Each number is 500 + 50 x the weight over its row's rms, rounded and kept within 0 to 999. Layers, rows and columns count from 0. Numbers have three digits each. The size before them is the row's rms in percent of the matrix's.

# layer 2 attention query, 192x96, rms 0.128, rows 0-95, columns 0-95
134:486540587609492518542414515550505586544525402555479519490454355492530474493449516550556471495492480469516421488481489477440424530572485585383594525469566497536533477476430534525482501516528466569569557545458460439563526469483432451516413505436397460494504496512572504559440492470514528548
102:518567567504445583546462543523416516571560502530527436515434396470494511501482571542525495385516513441600507542534501524446408593526508591472642484583582517524472500546546515561466591444561459486481457482489458540545534529533413460514417490465476520509475519528522476473485548414491467454
123:477511417465483491477507555466501461516501629435474556432520526517423487539481468421542500608496434467457560536448509503583609490468429493562459444500489445464493578521551466533468495561434499385424391559603449506482420473409519531482572557548520525523507500555462466466572502543510496499
088:480510407472534498525525469513562448540519534486472531474522562532544414520458473446393537520497395503479494465497593552487481581497544502429432515464450590471488434521558575474530605510584501624450517569496502606554491496525600489521508531417534420475543490477457571590435534530462526517
085:567458510500538587460549482533450531625501475570605455507480484578574511525423493554518506527492522489503466378468485469456452528580381518444568487496466515523506560561469456577444501491542461538598490590449571530530474498513527389599501483539453466510508512438571522458454521546429525457
091:525558486383402552563402570472515473511566577471467585546553471617461446522498501530448462519577410437509574462505557463560526490526473483502492472521489584494480485543541511471512543526524491601386484512412541467507536506479425573443569551404502461459501514536448481535507420483428506490
104:442453441446531558538552494495561455498603558449475423509482553440470525495539598539418529568570561532479488473468465485503458543493522500560537428558501408430464552549534533441428563522379419558494523519550531503494548603548497482391590548571483502543501451518504472456461432534475472447
091:424504452482525526513549489529508569469506482527464471456400498574598481513418499475470630487534546514398522423461517468464440587548429466498520481500516451552509495468501570431482454567507434483578549433515495438476489429514442505520520474604418483547417450471604492526446552497419572574
089:516591465511524472471488543442511549518510461580429550542477404516447588500464604527491577509495452464525424574485568495515513422502527430407511467555453518487466592508468569564458479542495541555478492495512486569442523470550497553513504493459467542474454518668523597525422499597526584530
103:413523458525430547501484551492535540486490552518438538459526508474426519537564519471489512475477527520421467547521540560530507425399553459442472470491510481474456484482483499532562473499346501432376462417584575479473459630392577429452589516467562533491499537530470416526519502531501446494
093:455506423422490468547623464512488507414468468490442552420523525533482472602427461399501549548560494560430629500471537557460541521447438454546501515471555515516577517435497549464544550494492550540544495454581462490487489446617505463490562552489434498551488405596494533500500471453556527534
108:465423494393520490483544478425528456528463518499520578521484511489567388548523482420496481537394467471495577504459534451460585438478527491524513542540442512490565457511488515458494481510504365495356493429574532485545495610460459445581443483408519444456427480486482501518585476561471494455
090:550453588441573495491520538578513333569511466441486510639585520471534476524562538607511479401528434531511423439452535514488498518532571433528534482563535520523500465519543484497466500421572387526538468494419462546485494515484469476484450438434522490516499531544476570476469417500493470550
087:596584448520479512419496536497463473424461549532495539582462501508491491443540483489505500539491535550499558448518510459434555521513557562590449502522460551484509517548508504595436472475485532478528388453458498487527531417394433573491598437519574483511565440603436578525629552517561473509
094:466516559485544567530465569424450517390488528532554517504547512511454479560487425498546512573459481503530554487556484440517572577475462339457568517402450550487458508500462421410538508467554564437508451496472467494525492494470529509483459553573372420529608512503489440532483464411476498473
100:534469518495513500431444562617488468598576569445459478542465522505552405528472553496583523532520552573438535469538458382558524565543414339527539488526460529533486523414435421449522512547577483484487527450542547496508514455504456582537460522502483431503452480453501553516538586508541498501
093:494516465569429536524432453498508449504460533548558453489497457503562584456535509516596519534427539550510501473500476464501580526509522495513571457546572580462445480570433479608515550444500439408467536497390523476428428626560485355481511433520466517514534532570466486508502500462529398491
094:532551478483498519673431479489517476494434467451486556518400572578515524551569536476461530512495482492391616488465488484497578555493484466496587565561567532457532495460524464432484519562505584479529466499537639572442458456554519525503472527453502561569498506516535554528486566482471419555
112:465525415551517537512525559424406467503489504394618557443500572476460523610518499538483454467470377511575524511562556490490431409529456448447397508499530500490518426432520488473515425517572499457515523507392511518456481456515497458532576422520498537466451476494508582516449546515481585430
096:536460534460526510376530484470513506539514527458504439555564465477393495519595464472461466529530531520426382482429425595546476574425545557527476513441501485571443499419459530481504620427511522517617526493583477431465439508431563521525526568492519526462553564498420455496514480505525548511
107:523406517561561456573527409489480509486518515539555524530581345511514565547451503481521587535428491533555432469466511466414453460470467469415523467507559513480455496538427545565432368552489535539470486463441495481472559454512457465482437616507484500527509532515585458478484626519510513485
100:570461488500412527453491531478445484461517480436544556504569490600537455548456550401454423523543502473415519490413577531456554431462490419464536459499454552577496480389520454482425527510553532482490471477538444505549442490473465526493524500513647588495493547430455517485416402479461529427
108:559471581512533379498465500356538528424481517600474530463587584439495552520585516475506484493576628502584459482424515432467494486482528524563478575501467415451490442493493508535554504484521458558532523475444429499464563538547527524425465498553553516473494554496483560501508494473532437383
096:556483608437508609515429465481462519517535359556553503604502480555534549524388456490520428483453551509465530520450408469496497418537527526486507493407419511501507516480473488490473448462508512393463461488537468470554531451529427471572493557471520546405462535450513557524506543401481437426
097:508562539488532443498412501410488442511460520483431475457477473604503454494442491519480455565474529493539500422517420456558472506542490565420572584521546498431458589485462472523581482527481401534543481506543561458559573396555501459416509529412476477607532486490592520539551470588467493434
095:532524520460546417525525454534554509553434499524412549519586510502496474452530497456470485526415566513429407461509524545505412536481498514542509556508522475556414596408504483464488524598565397488533531458391468557520493442533544563504460491438466415486493579461421562577584459588508523497
097:559469517542454447509587513577485480451525395510476546500562605509408476585518416531476494499530523514447471459499501482533553517457487582487434546539425529478426476529561446564524481462493448539431485597484569539488500465445372517471509506545462611421500478581488551540459599555430536534
099:588483507536513510524398457446515491475511584462577525459461458396513508557488488476557429487402523511422587554583395397453509454470431491425409550450507541581469497536453548458500525520528496414458500429542543549457505540516565533499545495524480566484556430528518532568558551481474565560
099:522543550516455552455427552522526457480539514590464507514456559467461522453541544447570502541513546525372481380482433632474476475578438564461541461481488483543524509447520527533563496439509513535596488390508473472488533479524407598455523412483577476481460478480474501548591508599499450502
093:520540440527457569559504483559431420543433468482423529479534463550481533513528461458528524453518579502506480492612486484488430431527423512483407552491500460472394598532537553519556558548448524601549435539560552461594515526452389419473474440516431454480508459458458525460478509516465474398
095:545455496464456398520576438521462580523419522501435442498497451538491557460525501517566536539472491453467499517511493513502493514448478541532426546527544463458326501628532568473482482469457512556489436564548511623539439518473451433544562549443517520553419575595468539479546495567494492556
090:473514523556463531510479540431422553508523537492501582520558458420451414435646524450441505570535527432598501495440485551512528402491411452444528453593441436529505542557461492587566430476477582545444503497512449523502458438499507532570503578513486556484438458505467465459410484493467463459
101:556531479518488520507401497515494509549493503544503489554480532457409529537439564477511524511471410375575485518513464463481456389599410567534536449597492623444467511453546519436504477555469395465521431587484517507489485455489447515430496494464451527503505487546557612431554545569508489444
084:548538440456482478510433587471413480518470544516507500481548573427446466543527556488491462514420479398475578460560481557497523381480479556554506464536494462439459458460517530622405517533462414452497480540523554560517481557473475486423542522451532506560491610566520528459412492608432455497
102:411522464494474574522545570519490513486615507466462508484509499588496536546474475511504443545533495512483443472477656529539554565428551406504500439535527366555575545555583518544496527490503549497486531451479428438499561456479499506516513440496609441445473489454488360506493457418527538480
084:550452453455534499616478411528547475457551488554503431519498458456526513480496509524533552493458525549475540472461587490542489381507544421513487508595527544522520427510385489447512457535556511539503477494548577510431478476573565502534515629666552520524462513469587578509517528518524500585
103:604435491505518559477386507525457481557415406489546471477498431519553531559502535511604498620540516453481495482481455467547435469498436607459565498588464532516537486487520517515476424435475461497589466542539516497524473415515436448499414426495492442514533424539477530561485479523384423464
105:503542462503464525511529472501446471554558560444434472567525451488463491612480534491486472462537552457513525452541571441431478554560470487536464440607527391545494529548497492546448575526502455496456407508456601430466442510542496467436511574483513506557496568611657448550536438565501518493
099:404476461455440570493459566515576494518519571509395495490543438586552414490514506536504446526551502584474417518436540405443487523452455521530463526436494457525564480547458512413510565547498531583455537499529496518513578491483501433530539504462540466406478478385326480507503503550526511493
099:529369524569532551544534425491509502477505492565578497444499442472623551457503458513556548570465511547505525398494494491530513488437446505449462480494471514541481446510461485515527482560593501507393537444514503584455458492621523511544564471641500549452473554427548494532583518408440506505
100:549498621480434459525597459623555531538452526475476507490540457583460577614466450495521419445470485520519459446570533514452473508518538535454555492493559438545509521574531551519530490456533462525437590476465459487437545559470518460426478458459489541524530438499467436488632436518577462419
094:461474489512432515490471581563491516508510463384486456463476514533496501528561552578448491561543511510518405525380623523502488562432486501445515545490468409513512478523483419576513477468473542467409522461503423553529573566448570510518587514485442585375491511525477461521449424475600506456
091:526599460478574518523504431495451535541546450575519530512433600434399420570562536443502505468478500477483569402537459466487581401476523504460503535493513570574446485410462444536462546515441483554420432582589526489495535541514499526519529507493439499500475562513562548460524591483496395558
101:519491502509455450448519466468497501412520575623532511522483487471523539472547445511501436595490580573432454456486524540458575482480588576464454555549450559641531416455553463495471527531572479554424572443407494493412494464500500482583491537446476560485463499519425535444531498538442539572
102:615435562484474414497436460399463574530463508538425532504472579480498495508477519520460451537516476407627540456443455468515427414511597594490432499461457425494582463495506426555466544503483560489490520526450552452474501424517509413499497509444468540434532520570566507476457523534438419484
107:468496528540484449491514558525455457506456570570454542572463528582460496488448494490503578519518487536441583437529429491488462526432507504441543455418553393581535573559435513522511606493496438526473453430500474457482534492602491509521494514474605445486559645494531402525521513411433483552
091:451488511511632438416507493455487543535536443535562470517477469551584444522537503428454488504527477577499442398556499524546403501550528487509447533439494497515530494523485527542480501511550548537486562503690502381472497406452532449478464524468509411476482508486494540626523535468442526566
094:479524614408510617473528527459524557497509474439542533489505505543516508488446506488456534549565565434547435577455531496567414452472503459542543514464503477536433433547524520440586593489672493558465448464469524558521486589570477494514482419421540507477556561489472540512492466440581485494
106:430381583505445559493399517481543545539503515492515418528499490497470587479455486473515536491564455517514547536416513482427520469564410584495498469568531509521532495585560559517438521525542504499512582604486451518499517496366482572519466520530544516448513442387436453492475376480536509563
097:529470479448529418496477501471497482558473547528454526530499494510429427553611408415472480504472518531544539486460477532471416447513506457556467572450513585512507463386465489456504619429485547458509549581474453538551549636526519396425537467464536504430470526505477569547474606431500481512
100:633514504512567504464485587451536514493457493497592461536612514535459521483520569495531526524503483497409443542505408557495478430533489572487587553476451515498450404459490496466510486490566536515456432528492499495560478526610512513471473546539574437554473627482442566441551539640474477515
099:431512500448498464597493508560534453476539448542354527534488566573431509553514428425534559498550489430536504489524611457487506464435517525563566490541455443494507569528592480449472407483554473585579525482464543436501424522503492462489456524538599513506423419479512409541432472547487478480
088:567570562480471466423548495506461476566581466525537440580577539471511458507471412587523506481438453484492553544487393457483513501522492465521517483457487505570488630622414541474600537434414568494446493531488451460481501539525479482508529535495441519501496551585567485549388455567556471533
098:421365534460464464482556534421448533420390533456577520617448536453480538502508500476415455512485535492424538551394427515549512491489515565457492485565498507500536517475465526520423485573615488552543480466472547529480545483560458525567578505511525505509551567539453528440498556492423594542
107:470400361521499518473444502527546394557488495400573476397504480573522552614567519489442480460470474439534439522517577521541432490443551521505454531524499566541443513566522483454441517512446497546546441505477482506468433471483550464393581445608479457544521496459455468513514519592493532499
101:351501407474475524524447518437510465554505465547529506451495530578564532513577526535525533428459545462564469450523535471508497452490491532364558541544469525477517592478652560597460470611524522561448500459459506506476486477542483477469454452455508524560492468477464453508463579602530439472
095:579491527483412612585467538456487535477515496464512530545520506479394468577544532602514562465514499470518532480606560550527473506359430480527512548579486455516448553408494493471502483422444472541528485466417504548577522478427460537599446562474566490508402484468446535525541522532475439504
093:501521480587613429584476436515573422510532408468545444542412500469504525431536504490499478456516477567468558465402476470536516612484452416520475507444488530534551476521439397464507498561488562471556584410466555515431598508516473472532472408525440438527490500481470507524552562555569490465
117:367461483484461511497477431487514589548492430542449467492524410512514469455459483457515469554491505516519499494481460462479542628500426453484588390465526563549476513484502559616524549478501567499544449465625460472581528466501455433452464598356491495506505526462514472490488444527571543480
100:501482552575510494491627448491540492528472504483542474509549496462525446530492623542427522475492507636538587525498523594560458497602527440412555474466549405547568410469365517484455553462473470524472503552456468583470515506509552514462551485489439465510586571544501492532512452526437518498
086:544483474518449483544478469570429486461481488536477516442459463552627508540425531490481526518439487403497524491537511516505504410504475598533554475560392531452417440443521514542427512602526440459502504467491601533517458374393414518456507526453463421598542495487530536498471542496416514490
098:428505506489547492544563488508450517576513414552483430529486423522474494435523475393545495511462474494541452496520460457513468585472435482538462467566500448403433531597609539527474479589497488616505589502462486493497448483488425481449463458430450578511577537536504439409475425432487594521
110:533473458496558467518470518455517426496369539528485492459513446450526471547466409564475498483505522541460480447548454472482519421455599456459491531494494439542550469358410483484450477603544558553538571452480509432571487526557594579482476571556562461576503451452447516539564500531533434436
091:485516444437500567577461527490542554599545451518570511506505490495483524486459580577511490448557447457522420634483472418522480585461540499532470510454436475519530552475455420496483428598542591468425432509480586427468508584499409514569445585515477535449497488528436440508546473525443512451
069:544507487489520554550454531473466427524477526526476414415509405523405601518559517501514497494484503555567511616474403498420422565375510537471523533522560528491453439502553567461534564421495487532502455459463625574523508542520556516473433460447450482541510535493550429523571459495559430498
074:565500562440535510514498509487432483503513458421509526539567535516549496432484430440545476492540503452492423488583553475490522431494545476478479506450570487454511526494424511553556497537585453576493463406391597468454588509531481424572482540408530474488405601557388459528415515450445522527
088:466473539448533441509538475457501578373580531477467565582502607521523487440503457505412553524507504453392421438572526486538475410531461420491474575496501458435505477439429514477572410535505411519495546481505487428422492474487510524493588555550553540575526429488423538507502514502482582498
074:396389439512481466502537446532562437540548472538473500501506540453528427490494523472461525467392414584525514508422489466543491554561463511551434464572447544482547464506445488512455483520521537473390517552578516518476430516465522383546445494592378464495521454439509591465507583441487526458
080:466465576498447519503471580496473532505517468510535538518456497513504528514531504532587466519495558474553671519503511451417440483554569548455506584516539506431493515459472477459504470487497480536542462448418523621578466457498514586596504503474459552448503442500485504406460328395476492463
078:535472545497512493547426544418577518461557509483536627461542504457516534372457496399427437489473438601419545484543477425572438505606528435475476514402486492532519508395500416548459520443503493493560475461489497507445467503561489506532458498521498436469495484455425570468503565437506569464
073:410622531372475566466453479506475452483524456530480560486522600531502430511540455545555537565537487507527507507492536478559474498545508496526508517612551460451481436490515539587530493546426422560488479542488500484459493570525551547438538509464464569535580450604369582552486405457513512504
067:352557443383525476478590482524457519500587463586464417546509443434493437473494542489532477479602440504488558563445469544521481511512520518577505559555512567477542466488493464528435526528430537521514511593559465563529489553542546500486458490532316548498535460488525465473512490468519464433
073:501582513474506505534459593414539476551454537519478522529442542552445463481410428496447449445430380515502426432496558512545447445544508504387526508481559431565484574437534422574526581518456518588473535488429444452492541508524543489493513500441526494563521569562402591522442526462511491463
078:447525533505463437436503533499453533481532482445441443568459320523468496503494520580384470593532389401474457594502556494559472462417425516488540512488518562507437563530432483499545501528495522549484442532573420586557494524420456502501489511529505518528478532513441528545453468538541571528
094:562566495451498507502530502495518526368556398452492492553572411479437545529627511533528482477581463495556492520545540526564467449468524429523477578412405536480462427531478549377568471491516492421522520425463474512478417552483520490529513521525523500439528544528459503530374492544519544425
105:548483567474492541436527447562515452379498430463494416452492537456398567561464466505584506517564544522498452493570480462530491440464515531516524450518422456595570505553521535473423457441419538507568445490536559589472537509554477548528482533571419581617464481509550533533482535571535504428
103:503459486492461475589461511447458417430496519430552489499560559517497586512499554545522485565452498452451518545557508439490522409557446480495519547557567497487455502523444485528496463537530473479461511497549545566659591532547332545485503505513497545456415486508492511475407552565538531377
096:525557484434545521553548541546503536590493479543486500508436580481549473479462588477520496601584479578586371558415557501495443492528505457465520530524469549474531445518461441487514404440581442495507482469544610583456489510488427503532539573501413498584454576568515507454458471505504434454
088:503467548484452481489538513515468443425448410505494520510481560522500462508510426543375540467518401512442535522544473490534495508516458444565459482547516576531604380503386554514587474461479436598409493407562487473537488500474489532592438474488489503446491415498409505575490536533413493469
095:498516483473510493509520479517551451519422538527523480549440368515438484560450483485418504484576446554435517472537564518495534522468550573463540424544584535530591434554477488392549473490480573504603537516414503521530451476437443547507534582466499531399468480457565455569569605522518425534
083:464568511509460589601483507530447500443476527551440517462526482554532510484570528527461529497416444485605603507565505567450481390633455524445555463537442404471410547428513503572556499587504587468524529498513503466491466457470521501513385480443522519542503519419420526452475535501502494513
111:492486516554381493456532533455517574589490454535486476532560508520517506571401461538546563476545399512523436501542417526435538511540518559443549489501459588468557536527542616497491521395416511411530499513475471547451502595581482483577542477490556499539549417520531446602476445534545501481
092:582535535463461507525434417571531550533532440553561431604506463525476540461452457497583529475452461578576495423473468464424476531522479510538489500367509499495468492474525519573446499545396415535568483461525374469521549544516423559490461488517498443527462463578555417508537408479522531539
091:433499469532491555562479589494505539573448468435514506453554549479504511531419533438506528511584573506540548566497548497547569542530491444485512518454541372550433450428458460485539538604409563446362414507591445530510501535463488491478418475502472428512514510444548545496451540515561577489
090:448514520477517557370420535492531443591477442386481435554496485539492426438512497439477494486412510534561612566569416494463472490573552574445447522418485513457544519345503492461533501474473504528538493517466559494481455520424438575497469482433424512481447457536494488537531472491498572532
098:493506403530495454524464433504501498471550500540396518477469537505557512483416558579498463523421477365432548533542543475528619481390475544540486524513478415479520487513506485541450477464383590475459522505540572481389484515524461529502512513509446539495380469529453399574491466497488456573
102:398475483470508559511515436576580496468590514480474494519456479467439554468444438553524579508550381532409503481532477486451442526549499512422437525563441603508540548497414475465549475485415493512403545581543523433509456499427510394497503547438520466562441392541480491548493515538462523468
083:556485669582473471468496533517554466449418503617546563550452408531560532449459510485414554465523460577480575576581477530485550511452523525474530487579580518482538516409508515562490459426452475520539431520489542523543574533502492579556531432565457477535420539530522477489502501435496465510
107:519466547550535471453435483593387527482482438597462439487526437488529462513545564528409556473410483533615488492546469509523437461509520449468492500445406545530545441584426503504498533458504457503450536474530429440572453468461486426472527550436439496492519474538449484547455587519575371455
100:482455482609435611484536534491448376558522582496481538574523473413438544523478517480475487562540523621545530448501477440592509440528518436451557466446429580472427470416486501529515495479547517446383505533496501417470568534497414544567563456500443475535507447536477512487508502489561503466
088:469488550524556536471427536492572615528445473565562415396494501502518560487446547472623538516445500557596512514588476497451473455512441528500510510379463446450386517553425444449490569543534509578509486476547521492513496539578560472575488497499544452514575501482506512429548544532526578458
092:459580561443498517430452494478492581467532547499426478470392522488507526442526619562508531509516516493544494657515508431553542484508505485571487532540454415452429545489670527508491445471562471475517445489486522445429441521520502507466528578517523485426516611508536464457489436420526511493
093:610508492496488431472497460491370489545483491476447525487405473534574460462522444487574562452479480505603549453621495385422394494501525508496517577472488468494495583451538491496505402580493483581479529500503493443504474430523561504530482498461413476419546482413489481579424534514465498531
089:509512463516505541417440449479450536520549475464486485441473572487431547457556575567443434529571556456494448630519519516464554517504467553562491506435392460548546447576495460445469436489523446514419484527440452481521570483570539542585550475609457516495470577499557384524505460472445481570
097:429517524509499493472434474501542579475406408577497390514565530574521580425575568583447504499461410478558497542494481519449411481473504536504526523577531454521487465492443466483537498546417443561451449470474523442517516518479590414517459549503492548424476496566543589547520520515512559629
097:533531459540466588481473479474450502526505577418444546467415604524496473551486522610489488503446499473514568458482493480507535564580392493453428483404482480482542393563501584452511526431530519539488504429496573520604550374475448510499513552462574495500571514491425526486499457494476392510
# layer 2 attention key, 64x96, rms 0.13, rows 0-31, columns 0-95
082:466503430512521602433514548489429442530471564580484508517571479507423555554524559474446475467577511548591483592424460486583426464507492427573551435468475392554484495503514466460548461391448499496405442477537423547570509494491487477468446428498519523507523491469518476497461445509435518374
096:501517475549637572480509427544519527475477422604531525358493399504516521478496504452517548530545487593523425527471480516489394495537481587532491517438506495488586543464434518456469464517524515531603511585436517528494463493514502437470435463403484475475481428464549513617455554500570508469
077:542473470452529382573487530490595578400416469464583486472466569506532505472479521537440517531467558509439476483529503495530481522508541487425426459401482429551455493438511534496477510542521557503610573431522547524431505561509594543503557593549456448504457477546466557478423583499454547591
103:592497578484440436415503494478424570467551458419506563523513465613419516577556528527567475542473503421506498423507601536536564466411490482421534553498498554529501519493492522572440531534465469473589413510442528488400442458425452552553566541458553490494536465500522426440553524485484507475
084:458487505519567515574589398550381421471518435512505525435437500495490561477470451531473474547510488462491462478488471474393523447489370538502416542561548439494500484570480557464513427561553507526444567644522446400548547522499493453490482493504497555560558491512487556593503485439539460473
101:482442526453533444532493451447514480531497415386472474509522519515519518393473492491494462465520465601400499454565511513460472468524531416408461559490557582510531444442475458532608520430463610624569528407573460466366523504504559466545561484470441491491514472517465491492498530458505529513
089:468527500483478453506531433400473526503389462480471545458442595497543450556478452542451554527529457473461457491552449490370472487525512534463488418605517448545522432506503494464502471493498459475413466510524518396464547426446602481468573577513556493483503497621468629540498490471560523571
094:547551441530454554466451475582398522599500457550485437496563563459561488421478562456576520384515515484474442608509429498530566530559442559524528428491568606463423575478605501529474543507508453440561500523497507488501473502558443533517470468470520499445504498523439535460486387555452474509
110:457557472358516434416553557429525534526468482415491495506466465481480469498504478500493455504472466513563557555542544545568477532417513521404438459490420468543554531540552447507527513487442449543538436403595479513466457580530564503547635583527489471477519408555477485533530525494484540393
091:468538534526492452528579497553553556491476467566526491548521440535379497495512483527469512561568478515522512581537586571507531483524510601474532582536541417484433602577475477495492461505529576629393516565544521527467547549435546435473553501497474513514509557526466497602523507459616424547
104:530471499460450489491492545488526510354554480408391507462513426474483495566548548519550507544610505469533416497457529427528501551513467454498474527539432579535561485607505490461515455498368470573456523428535498456399503493505580430568577548459508500464511450600437470499515509491549527520
090:470326544484489637515494450476495467497504485467541468453455558494489514456494501535531518476480442562456415507504502497424425492503394527518500439433516548474509502457455530446561476495490433515547555573511539485525658452497490540471530529531536576499409432441553511613507526475505515395
094:513447460436489419491444459430563432507516517441445505554516524568429423536451448420507459498559381480482607466542532383536549455573461394468502506540433496550506517553506523446540475529438478522525517538557550464541526551479411530467469503519449549559589529533499548463475539601558490424
084:521485458506589491519445439503532504499450507555557484427439468435573425558496492424532491418499534544521525424473526503564534600552461485453598563533485555473503526471490587559489613508573478441507597451525520565529449465578445488536434451561514456527480451449400564487435487594468446481
097:500545502478481481471504439624551475447533434501589440456542536453473536466482504500574529537551569455526484475550494509555528429552502481550471458630552431501533471456533535547619418532500502514520399437439538454418556454511506537494360472410573576450492474584536507488534514502500544507
085:659521445493550491581527438547525527543389527512457481514412576505466487516518464467517552446584432518470461536511562463540438477561467493515470549544529473525563521464522448426583407429469471574496581424467477433564568459555451447556432453448480480577460505531476490490457428519441483522
092:474546457426510481526633501502437473524441511477560553502479493573509485493475479561407509486382516441466556510564498572518543486432556533443512457457496466506445498420506579521483553621443572481442494439524539433430589508510536498509581486468595585501539500582483458557425554581492496524
094:512466531398431542518426517500569442477541569526440423531526500478581600582501594571436530478514404549585446506492532468597417483586521480516481513504510500434534500512599493529454447511442486433485407466443471603490522582568473501501474549487571503547566533467484512532479450464527476436
092:622538516359514513534442459552405494574527496541539475556498467520525446473568461499543481627487469453447450447543469416496484574499406576554482487488499488501520539537515546478453499511471460454438490490536535484443474447406506558447559468510438467460481384491392516591563476491468531559
095:531529422551452496488549441564499471457484477473490501447488373457523513435497468490534491531520588560434589491532494496445596545473583430470542523489481507621536449415456498404444433647469517519476501502500464551548440496513417445390477508476401509542479499487516545456475469411508518487
081:524534446538567492529466584473569523485449533495494501474487555461546513461528563498465459560483554443574547537521509478511547502523558531432361462438474473361563469439430486531545503472447482501474656444539524464533536541458540522456552523356498476528514480548469625499563521465538542522
092:422459480543495582578513496454546434448576487615445476547538524451475473468540526574546412445406489404505482511513573481486456518485464538527490555544481443571427544405577459506449511519443583520471502530534505443468530490523381509457476462491594500463401452440524528583509417518449509483
090:437467469475536472506552560497439581544449517492508492455509430448437526453497556476556432602460490490510501522508522450425464510460514550517473467493558547466508431503431571532424409473592481428508467560536520532546513587426471425539466558445519515439388528599521445462474430543556553369
084:540457568573419571416497538489409504491527421475563469467490472529445559457493487384470482454428470452514543458557633563481531545517571523503506552546520474572621633471555492549547490454426467522504464468499515461572452523450521475525557534458543577459468551511473505524505516429462544437
093:536561648479458548464509501540477463454451486490428465548480475461459531526537480567493389487504553465516464504435467414478528431483599501476541536353420514474478476535484523483509413526528422473493549502518439501540437515526487470618457527537515631494577501484458526519398425477487435506
094:544452555513503599428559455518444437479503536504458454510544613488516654453431565500583538600482459562513466494520480565581491429453517439461557465509494560554473474417538531534499485459545465512447520489501468519538541580527389539455484451450513501511449526514451470431466377472496571488
101:361476449465507491518511429624530454555541522449482499449478490553631486437521496486468498467417410465564499472593478500384473569519473542487514514474503513439546479496517523458423532518498480516465496415424533489469433592549584547503531484442409457532520495468504428477452543389549520506
094:521537499455568595485572462479462469511503492577551443569567474477579548528447423512462517489492586497451499485495525469535447491571457559562536481451446453474448552551613576611554505523539481475563498530404498394470488514489528460451444418429480430425481489434493453532507542600464582513
087:465500456527504532506530524445457590403495479554559441480439514490534569467444375525507454437554488459458560512550463469457534481577518455491461527438573488585575429470608477501467594411483557493582515529571556474461520455494501508519536462579484520407444460471445434448453496422572484563
082:438484422468382506591483495489494529552509444427400510486596564508442507589546465533444432513499516436458464487543537559523622476452499510410498601448418490450568499470541523528516500526623473504453521478503541544501589485513609558540513432467480490548479468488463448483465453482584531487
099:459469480469510451552447493455455511497488458551427510476464441447524499520526561413420522568467546459508503562554464509513459565503452577383520546494553516455477516585421406503620522569552544533437442520455576535561500542507569526467529522510504607433522462426441594598431467462505516524
088:502501487531422558546529516478377487489428510556523530447516534455521459500505479500467394525473487436557423470476464453458554426540456551451532550476467446507489428506434539471430562445543527601507459556527462371486539493622560418404463508520488571572590522446512495463554484507520435557
# layer 2 attention value, 64x96, rms 0.0958, rows 0-4, columns 0-95
101:487434425551497493418562407491495476451562459552539519483436493522520546469489594469488473459487461565477531511503568523472599449492517439474509485408576430476550443426423473504460431465461488466432432547440460531544489479556524487595541585473494512443521488588575432520556551455520542357
104:420460483508459454436540457432511485464523518434468489396488428537543444522502443499442556536631492437501525453393556472407591573516501522511462482563480424491483539540493454482469588477395553502434439508466543520591494475496515404407506555562525508512478542453454486454533447434488422470
096:522475451524584477527458586549488471488445613538489475555545622521564414452437607576473508527478554533432524520432492537534496459439521504499540504423495478509463507523440481572482491514511585471436518546589474416479528464433524488515498574527488484585453567484464514501550460522445388626
106:411492481487539542512424463489424518545490476441478490676463587495462473578469630534456494480473499471462543591564495486520592488545523471488516499459446413531501463422496451431558496553461498557542511567500590517549450479524398433515506510527506491585435526509429588488564460518461502503
101:429507544528526461544530556511481408545461442477401568540529487520405534550531559543530464544517416537476396459436507546481562482458574494468462447490558502426542512583571489413401489585470543498498497579394512575507537512535529446480521561540509385498524521551459505513424453554495433470
# layer 2 attention output (transposed), 192x96, rms 0.108, rows 0-3,32-35,64-67, columns 0-95
095:551570534459487420479484391503517541514561442466421583488485532495509569364463458487382430428487488439554534515638511561486509584498447543493433486464462474485567459534521449467536572448491498492459485488496526514434465451510571491538465434566536530539486445514473544493475488433447409594
105:549530572486519442501520393557482516538531453552517500571525643549501513560480487563393635430494554447502463547518488477511535470558506424571403554523553566522404455428505572544545498565493478480480462498508493475563498457464535458580529541453492438489598476525572537532558472520476449525
093:615497490550508498489487553430512493447472501584500579562493490477415464544545482501525547514566527464472508483458458419502503423510393423426603606502552491529515510480515543512460588435443473514554529648564507529554447473476420493516477528450528512536449553509468589516467527544399446440
112:535506632531491464512386435507500543471459577532494544541470519495471426520426453531516540541548501544531458425526465447544440421518411513458499618468491460510415576457477441535499439439464491529564575528486440535507558503466537515595476484583474485511541460426530564575556565499574449422
097:502455444517564454475522515509420474527530560565516465484535477500549495518454569456544581368483543478546553517514510473418572457442448458516540567476480460487574588474465470525457462545447502468381513608497497489591474540516454535475465545531428486437413495471643443440523510449572499429
102:514466462456430457482559542485485560532551482453456488556546432589551483539518584542452438534536459522542346523545552491475498416492506552474600562496454529453511570488430552495588533465640579544422485489472503557584542518558430543476435512482501533489440532529485535406501466450507533519
098:504476511446543575454503527558482475495416584569511554544475400476503502510494569529602491496487420560529470509481452579412426457491492556503555470426508435491531568481516514465339458575509548431422523570494578477508472490535560505557472512572512540470510490449636487514564513484426468522
086:562556567470502468602515525545494528487521511448436425490464562489559558508517619481503407492509498491428517515492480523503495539385558471501462467389475477439577442523535569454475542468428460477551445493490549555416586585509521481445575525471523511502494430632529568499446483484608471529
103:501522524437525529575510550488511446504408541512597480545465532531489440613506464540519504587488550500391435483472396447504488452518540569479514433568498525500399464464505537457473474538448514566617466436469491476449514546397447478397524473456498375481584557444448475525530515541469501509
096:468452502517536590475477563477495508541439477459503514485439475419507571471555526481571453424441528522578536456515465501523417589470480507470490410395466505460571514598507451469426509427483369541547535503536448486407523547528496601577526471533506524509444409532500513536562571597558529476
098:485538578524488490512568453570543554568563400494462439455465553473518626472502457528527512496490553450542487498582460498531479544488542550574453469577460570524489515511496543474603519459534388606511479489505439487570588518519571525478532496448543511460572515474515459522380449570619518453
102:499517425509547504447606583532515445476510465480558443413529366422521478468504430491550530473456456489523489523485525617516471477518563478606555379522536613494537474522515528557577515538600552455527532440571503485522466432521521472432493515433565507460521545495488435441529496445440562509